config.toml
n_layer = 16
d_model = 256
n_head = 4
n_kv_head = 4
head_dim = 32
d_mlp = 1024
vocab_size = 2422
activation = "tanh_gelu"
norm = "layernorm"
norm_place = "pre"
norm_eps = 1e-06
positions = "learned"
qk_norm = false
attn_scale = 0.177
bias = "all"
tie_embeddings = true
parallel_block = false
init = "normal"
init_std_qkv = 0.0262
init_std_o = 0.0262
init_std_up = 0.0262
init_std_down = 0.0262
optimizer = "muon_variant"
lr = 0.00833
lr_mult_o = 1.5
lr_mult_down = 3.0
beta1 = 0.93
lr_head = 0.00356
grad_clip = 1.0
warmup_steps = 200
schedule = "wsd"
decay_fraction = 1.0
decay_shape = "linear"
final_lr_fraction = 0.0
batch_tokens = [16384, 32768, 49152]
seq_len = 512
doc_mask = true
z_loss = 0.0001
train_tokens = 195900000
steps = 6119
dataset = "wikipedia_en"
Each number is 500 + 50 x the weight over its row's rms, rounded and kept within 0 to 999. Layers, rows and columns count from 0. Numbers have three digits each. The size before them is the row's rms in percent of the matrix's.

# layer 12 MLP down (transposed), 1024x256, rms 0.0914, rows 409-504, columns 160-191
093:585564508500424483440435482486444455550525519532442487482532504578439472482596556484448573535500
096:424511489568566569443509507423488473536425517484453490537487481515455498468577509532479547541463
101:459479478549570455503570541452533578545450469520585464536503602588523457518568511566509396393463
099:443496507401502474495488571480427492479459513531600511547555469529525491492429584569419419436492
103:519467513476424460489485481595533527484467492462591574550524580545495491491591426487425448616533
106:558452533537490573433482417486509439508513616485420489622532490455448484491456489535543532600572
110:395475542518542489603449515436487594519443545481568446522436490498488448445459512532493532478532
106:568519483468494506508562477559503398504512460511503545542459483538390597540510435616470476425612
120:428534597510543486572456489524440513539465417538408422536546539532469424463487458445552562532459
096:498503577455444521519570398474401451539432469534413547580471517561426492429485531569500465485547
105:557456512521517486510452520426558508455384459491595527522539516518501485485489505472544553388415
097:529517430629465463538453541514620496541538520542430570447497484490523431508517545540638543447465
100:513506537481531485557469455486510532559501472520511471526455437549514569397540546405590460579592
094:458527529462447507516478534488408537499522473497504541394451551486405500526549518436556509512583
098:492418508442484534402525509483562488568532500539435502528593406547530517572448584479513437407447
102:520593482541479444468482461561567539535423530508486480449580502462533514431463539426505490428524
105:494530534489398562432447477542468447574478522539503516470469500604555471514519422563471502499489
096:457492531463527450469532545468545568545534567533356534541499443418515496501614466466510522435507
097:519445529587450427472579519611450478427413467583451436536474545555442462465469487447498584402455
097:492518585549532485432434564489490455517552535469487472480520502559507436578534507514526502450484
100:503461496498493440544483568436378493398416511473577544490536505479490450490614490520457501497388
097:485511517504547516520490450557482506538589501479483386457564543534512487442505548461485437501491
099:452438508477483469470513472501465425484543576542601546472481553467564472503451529492355431587517
102:509547449462457441445438510513507427462536465414442523607476477445531578379558525492519484528476
097:546459426580514492533438493534574549573493574432430578532479551494530398549575447541570504541515
092:483495528573490479586566558488580545504551448510537410646447526527430491481496471537597455476532
094:379484485426446529455631545334517539578510528494497454469479509448585511461490527536607522511524
108:507490551549517441471606641593511419445456453536496564469540525454463470521561489563583533517597
095:515480518506472561653537453521548587519516466484509474416483420583542520498448440500469499436403
106:502524529507504476501455448552452537541553502511460438359534499567514533522522538546490463512550
102:474468545450556469461446608399539510477538593441435546541491521523429350483552482414492416549583
096:585406553470578475499509463498512486533492429593519471503534422377401393538475482520545535564519
098:436483435452421494481454479383596499535497478521502505600629436541537555520537510463484552479515
107:342533509566407500463457485469529434450522501571553504500508493465487535494483510527547534482491
100:539490486576509525472530452564520508477487532484520579423512445436483418517475620558502562542544
092:460502529580497535449531410570529475565575516475518501430553449526532423473445608462461511398461
097:474464542551510476332546438544453560485539574486520504475467524451477519436471532442489518481527
096:510518536495525490471495451478462477481487450565551587492470503497538515527530589589538485560494
109:470589580502555447469547549529397471430422423530531467435508574496520503519522524482486595393537
096:411479495492558501520501487589569541564456530496557477504473584461500501542566420473521457514449
113:540444516535482436532368518471543626391488578568586426478474594565524513463524541474535553551530
106:516441607554555536447512601497425478534496472498443552514519456499501581464568589440524476474517
102:538511480530491448483445547496489506574502389438553464442493519478514508460501488535481437535529
094:503504488557594493486523533513486459558498591546519461490524486451446552466512503467580522530463
107:601481526499464466560584452518458494523547546540485515553547413491444452531471536459449579552580
101:386504457608448537480526523549442568452483422540588575551433547449525421562568482500479526482548
099:456444505550462476475513563511584553429485492442497488476556452473417536480588525436539488516475
095:460521459475512510487539515437586448500507480491490600486501466551500426434478496482523517422551
100:535525522424503491459581434507471431455484675461423543505597540512532485496494581473436480567352
109:579577469574554404510591514526424525458536507450493513508444423398400433576497420526535524504489
102:454483422419522460571523464465547538506491453445488451456460508516473537382603469494515386434462
098:495535427456519517559565446633542518499493530422508516532523515451533453496527521450523484526454
099:499503523458513576568481428514506555568433419510517466496548520466523568502470546521443596506474
092:415537447541494578520487487517508520490459461546507497604581590417642432492491482535487457561451
110:501402464552555546490552538471525504469416542627550404508445507528484485382513595533515555596515
094:502459535514500533385437527480457456526481583498570504450457526415469418496613571511456521524463
104:522483457512494447485572519500496439579489619424506583462478525528489561543507481400515582555510
096:506449594472473483454513522507517490493513525553472569492516463492503469503578495509496487448617
103:556428419466515486471582506477491500580490465445518500476513523619512534541450493490516542485542
107:491574426499444526447467536523513456646544541491446368492486583542502501531570571524473495444489
097:437573449401474473503493542519478511430563430588480498563459540516527526477470453545527504514432
092:481503558635387532461502501559462508447587501460525403495471396479522463469488575540410485456538
094:543397502477529475479461392566469463521510536434496487516447535461567560522592412461535459529505
105:477641548586524529500574528506459431525492552489497537534489493543450472409513508454552469489420
108:443493462493429612520506425503572435496458547460489513490517438465485444504485572549473558448497
103:567511498484471430477500566456580523513422501483540495475488432456496565615452422509407514606511
107:504538424509451451482569531429507455483445528435505513430568545571525472514577553457479579469536
094:518480459525511508497520419500582453471490443500514517467408503558572533566472512556484465498406
107:504499523541408475617421528538435444314511531511411491515465543538416520522487560430481514464399
095:493503414505520525486458485569545529479477540464476489567439561515520460571573539465405478427514
105:542502571570431563542506478376527437513482540389475453510426467502577493504530453440467450488379
107:460463535478512584537479493582574477504503538505564455473471555463458391443441454536491549528497
094:550486567508480507483460538514561477526486475496611400567557486583500514490566486501476502544558
096:531497507581578533570468499549464578461396441397494539545553509485437464463448528580505404359493
099:517547541474461535402508477563394486507501543569550459560547440506470498486473598550579392488556
105:521500511448451498563506455440432493517583619533497541529543445477512578470378499525521471465433
109:506550482460493559442561491421477453560514458443538482574542498571549555422436498528431462482518
104:541515445636474440556556491494530500483558527575500465502518495464479479505491469387526564563441
099:405555530525446417441446467441439514413413346550536483523524571479493484458465494564489423503511
103:462587433501495564516593505601526512507549550455520508525599547563524456583515504546501475452533
099:487373544470484520496428528541509467466389470543529488516513474496550518471474536553526498501399
088:531430537474568536514382556524471475524581460605520529498471539433479534550513621508562527506537
098:458453444609649485550453482534505530416452524470513475561560533568493512475485509412518566463550
088:496393553584504566514461473506573483507461475368512517511415528482527459497485400479458431554557
099:481531444536467539519521570557541538481525442463463471518549505475531484481486516489404499515562
100:587503496434495446531521490444501496433529438542576481513429541558500566520491491528519480507477
089:495525557537523431502531570452482478444587418541435458523513520502495489481529507466527476475523
098:506510477464498451597563504481483487456512553510549522513458572443479449558522517483462570488460
099:398646532527455459489504523543593527556423522493455519519487493471519436414462496504513449437438
095:460567487534422473398565629507481494470563369525560559447452470440547442436497512451474373551488
102:457500498458483499516563367455531536550544496567504483484445580585480559537426500573550437442608
098:486486533454396468450568550548476478445456530512506481531467514525524472581472518519426481499482
104:411527436540588435572531433528481581423473594519494592446474459451402487572550397545467556515457
092:470502466509500514506487511435446530486526489540484535428442448468559559517572516450526447502497
094:504393520478552446532434481528606447437491570410470430464500518428470497527476545537530441551620
108:451433491428525488494560540526532491443523509507522504436539478508508406477497403551554522514495
# layer 12 MLP up, 1024x256, rms 0.111, rows 410-505, columns 160-191
100:535445480599496502428456533560431505478465380525475389497536553435603514444612429453579395417474
097:581415523624418442590481518546531433504491508498537503500425547487524474499467420529475568561541
104:458400518446510482531571413482505507430500489522468479515442530468533530467463515633515536490492
108:530455523562521444529481533428481626548462560483506524482491473504508542435539531534464508504572
105:447531570529440445584417521585449529515489476624437493507503468598507384575463502562509613556514
105:503571458486560506524534570519467511408500510489462451614477511464512466490472465487503565509535
102:587441492507594495486394398470427477434560587424505476450494505504532503514549651490450586543594
112:465535528556526539524441484513620513493457401499370398575531475445467438457441431456544515489582
102:543517429427439517512460470379532568455523480541571588508520516513512514545539511472484523524480
100:460565560528459477414448494440483454518462548555522508496525520504471498521468420478480478506502
100:488514456528509538583438461404484497466463628509545526453566565514548434442423460490519614431449
096:425494499396582576431573415545471431534590503526527532511439563488467498626511508484450586413529
091:473420494524560457524513447579512441508456405576454479549485543536595547531427520512453464453519
097:541503482421524504510394540532525561479484507479478504530490518522515475522526503540552510456486
096:627564424492514474545485502513473525511517576515569493507539488587469569500510531553546502571524
105:433516489414505436483543527569532388440451593493517486544531512447521418509533492533482566446578
093:442596533583511451509488529407459537501509475524507589481429578485497379548470536483518489475482
100:450478545548553500461572400422413563398551553514481585499543514443568586543531483440472462492510
103:507486417537500448523497480492444492413548461573515546452440494475563539536526491508551494525649
096:517481459471518500481497506453496506432558518579467586436491508504500465552595498483616447492496
100:452514452581476520504482501416507490501533571413485488504454511520487578438557480440501535457525
099:442427545513501514519451515552455495518482522400508415448550534610507508474523514498446557454527
101:486489464422566545511343485529489482370575540432535496442483552449518495539430533525512605556549
097:532479443490487421368410509448480523551536462482539558603523453536459496448527469543451440466463
094:545438538497537463484523533613489458487447424540409561477431510410527511563549513554454552482503
096:554455549468464456552445469524512504489489470472484510536514519540365524497583620577445467503475
111:576476478448571546393498448577487495522426488567464503507453498483527546496519548501473452563505
096:581538452523456412566548477466544464522567510426488412570509419496500543548446513503470482551554
102:474516483493553491407453603512538482425536506467437496557495521499507507453436445589514487430546
102:415534592441559490498555493429482529540468359520531528459534508519576492609557450551491479444465
099:553510558515461458420518514516483449632470440521615586525431501572591484405453508549492568530612
098:415593444425541458452479472523524526487624600438492507490510473476497581592529476584509538323529
104:512432427573587433534449452459518471461416565594478591532492496436469534465459546517557483474529
101:588525574459502432473493475416465484564504480448460441485467447520563553450458411450558540433594
095:547456414452514431481466549445512452516586493466526478518546557432458545500531512529555546471526
096:638526508485377428505469413488495512531458645483497540457505515489439483536488539383430552450517
097:517483443522551461510433430448495507544483477520404519434525398574570562494508508542479512481544
107:508469466474506579514419472525476506471489570469462479536616563471469449483514507553494446489524
096:514517524531450447474589536440552498530508543524551505459613479506401498545443430451588563497564
108:460564580529419485570437572456397372466461551516458521425544532487597530519537441527534513445578
102:538549520553518410521508510532457553512506525538516515522501393453591589501502552500606500514576
100:456492505459502489462496489498511474479599390524478541490444459432530555585480512461519437515545
088:516436526496432521415424462533554581531495469501499548528595543502533481423549520571444496515479
105:507445532516447441576450466412493444531534622577518517553513463510420443545594485512523573457537
106:525442528572436493525563499459501523564443504532528565491528500503565463480555482458434440453497
101:578527581589447500494513512463445431557526532538485536547533530472457522468490477539562579443445
095:534417339522590532539479440560448541481480581545440465385389453494510434465435537458530464590537
104:524422489531505449555518545466455563456468547526535576444543419415512446532487521514454490425513
108:585455419505506520473585505497422564396570494495551487585496532418485522524457488530542515462473
104:539566506495545367445453614486564472419402443495529517480550471493467511539519525511436563492565
098:432489505494493463556416459518501440431466448551478480489511480493424515522469527494468506519514
099:514474453617523410440552518562453416480524508540352451631557521531437465430540479500493442418512
103:574440546538454523410488418465529429524546480504456555495525548510522575445565425512614406454547
102:447441471434460508456440478517566503479436509497528499567535436527489528532603459497497563553545
098:555508409443532448478446434547497578486413475481530420560497535515476588559484432449504481566536
098:566447584539620517498507489425546472402487524542515459501456541485508419549427543551536507447542
095:554464445538504464436551528495522555579607515452499518532478473447538531518493488484489437499460
102:527473497558484523455501547439437487592490523512438437503508437431458510538532528509508526534518
104:443556455367466498488421521500427526529537504494539463450502469540441441491427466488540433566352
098:544515448477552494455470453542510528470497527526507517403470455417599588573490417589522562540536
100:522458480523562448523535532463537488507552462548548500495454525437526445543518554478518479497450
091:540612493548403558437545518531538482458446455505517437485492474524551521558570520525539571519509
108:468550340536432467411514484490536506547539452544539444484518570494436524478446553394413479591575
109:451535528489492598513433559573582399439453468555508530482503532493424426450558576442465474414464
097:486472513472505513484578416475630552463463459534487507489546490505569435553505538456433449532480
101:493533569512448390542540534522581529567439554419509539622428500461512527504436580513531453565618
100:602583565456512476432465514508481495545464333505448517378505458570540509441389482474483561517533
100:507452492553556581536452474515536564518524419522454574508491481474436479558620484412487552455582
094:498369558542571489528514508499441528593522472422620552464539576442515508526507539493503474451607
101:468572543577469504546497498428511397455475467530501585542478424485584501537498397595502584495520
100:545544599509518498448491485547376523463523585545515531561456481561485417484537468460430446468637
097:471411511470565438567494513479518520532511532569413491471485472438549414495508501362449570488472
101:472449484479529568494472438544516523553493455482474507448550512428423499545463460477462540419593
095:498474500567541487548484571500559573465503549490534541409538550452493513563556439505528505544503
103:551461483579536526476466568428429452483528509601516406479513531498489479543542448503513511615513
108:541426481457529463467488550470446593436512488532483472438504446593526513589519476552562494561532
105:458476479500496499581511604464592491536526489561547565521536443487491544463463548413428512426440
104:494477484536496488501538463570536585553548462485397458438427565578464520435506516448509465627520
105:470486429507589380526539380512608574530547453494498489482465514485542453621529527456556571546442
101:485476352411538531474627504542478544451487423485529488411553452493414495500463476465459537491545
098:447497521442557430460547533490486547495597581484605542478484607527473533465413468534481495492477
102:388463530614461545521510437411494515514499533566474514532490440512423531542595553536566525489486
089:534460529492467410564496574455508422428522531569525605491549525477477493399495532542481511479475
095:457522516441582565553560508525441465544513481595495523512578530480534461492461486517574501457419
101:480525542600506534543500496436412519463406546511563523530549541407475619437572428436504543395520
094:522498467469484533538421504549549569417472517511569400521547582576504469526539416477492539503498
101:532508493522488568403410448539412481504534398468480418537523516558494475549457446487512451500513
097:531510520473485467396511492527450485421527548465481477443599469475497580467411515500434565566519
100:508554558482469466446508505515483481415451438638632436515505475561593507430406510502561431514468
103:472520431507472492499513518476609506525523482523384496482566520464453494502510418562586561450404
100:466499483480443485379500442472521423538448501467601450476532523372543551386508567551422577504483
098:510516487514473533506436499476484489486449472528607445572436434458488411511538559513467541441493
097:468484482380489420562517536591506568449485453524473611562506443512545464461535442467470604458544
098:426458557435543520451478495569468392530400452544454394456461504527560541412512523467496556437503
103:501540530529391441534464477483462558463546483562466371541604477513528588475441418410554481459545
105:562643485544521459441483474466454539456495492515544555462467491436451488492495493634512383524423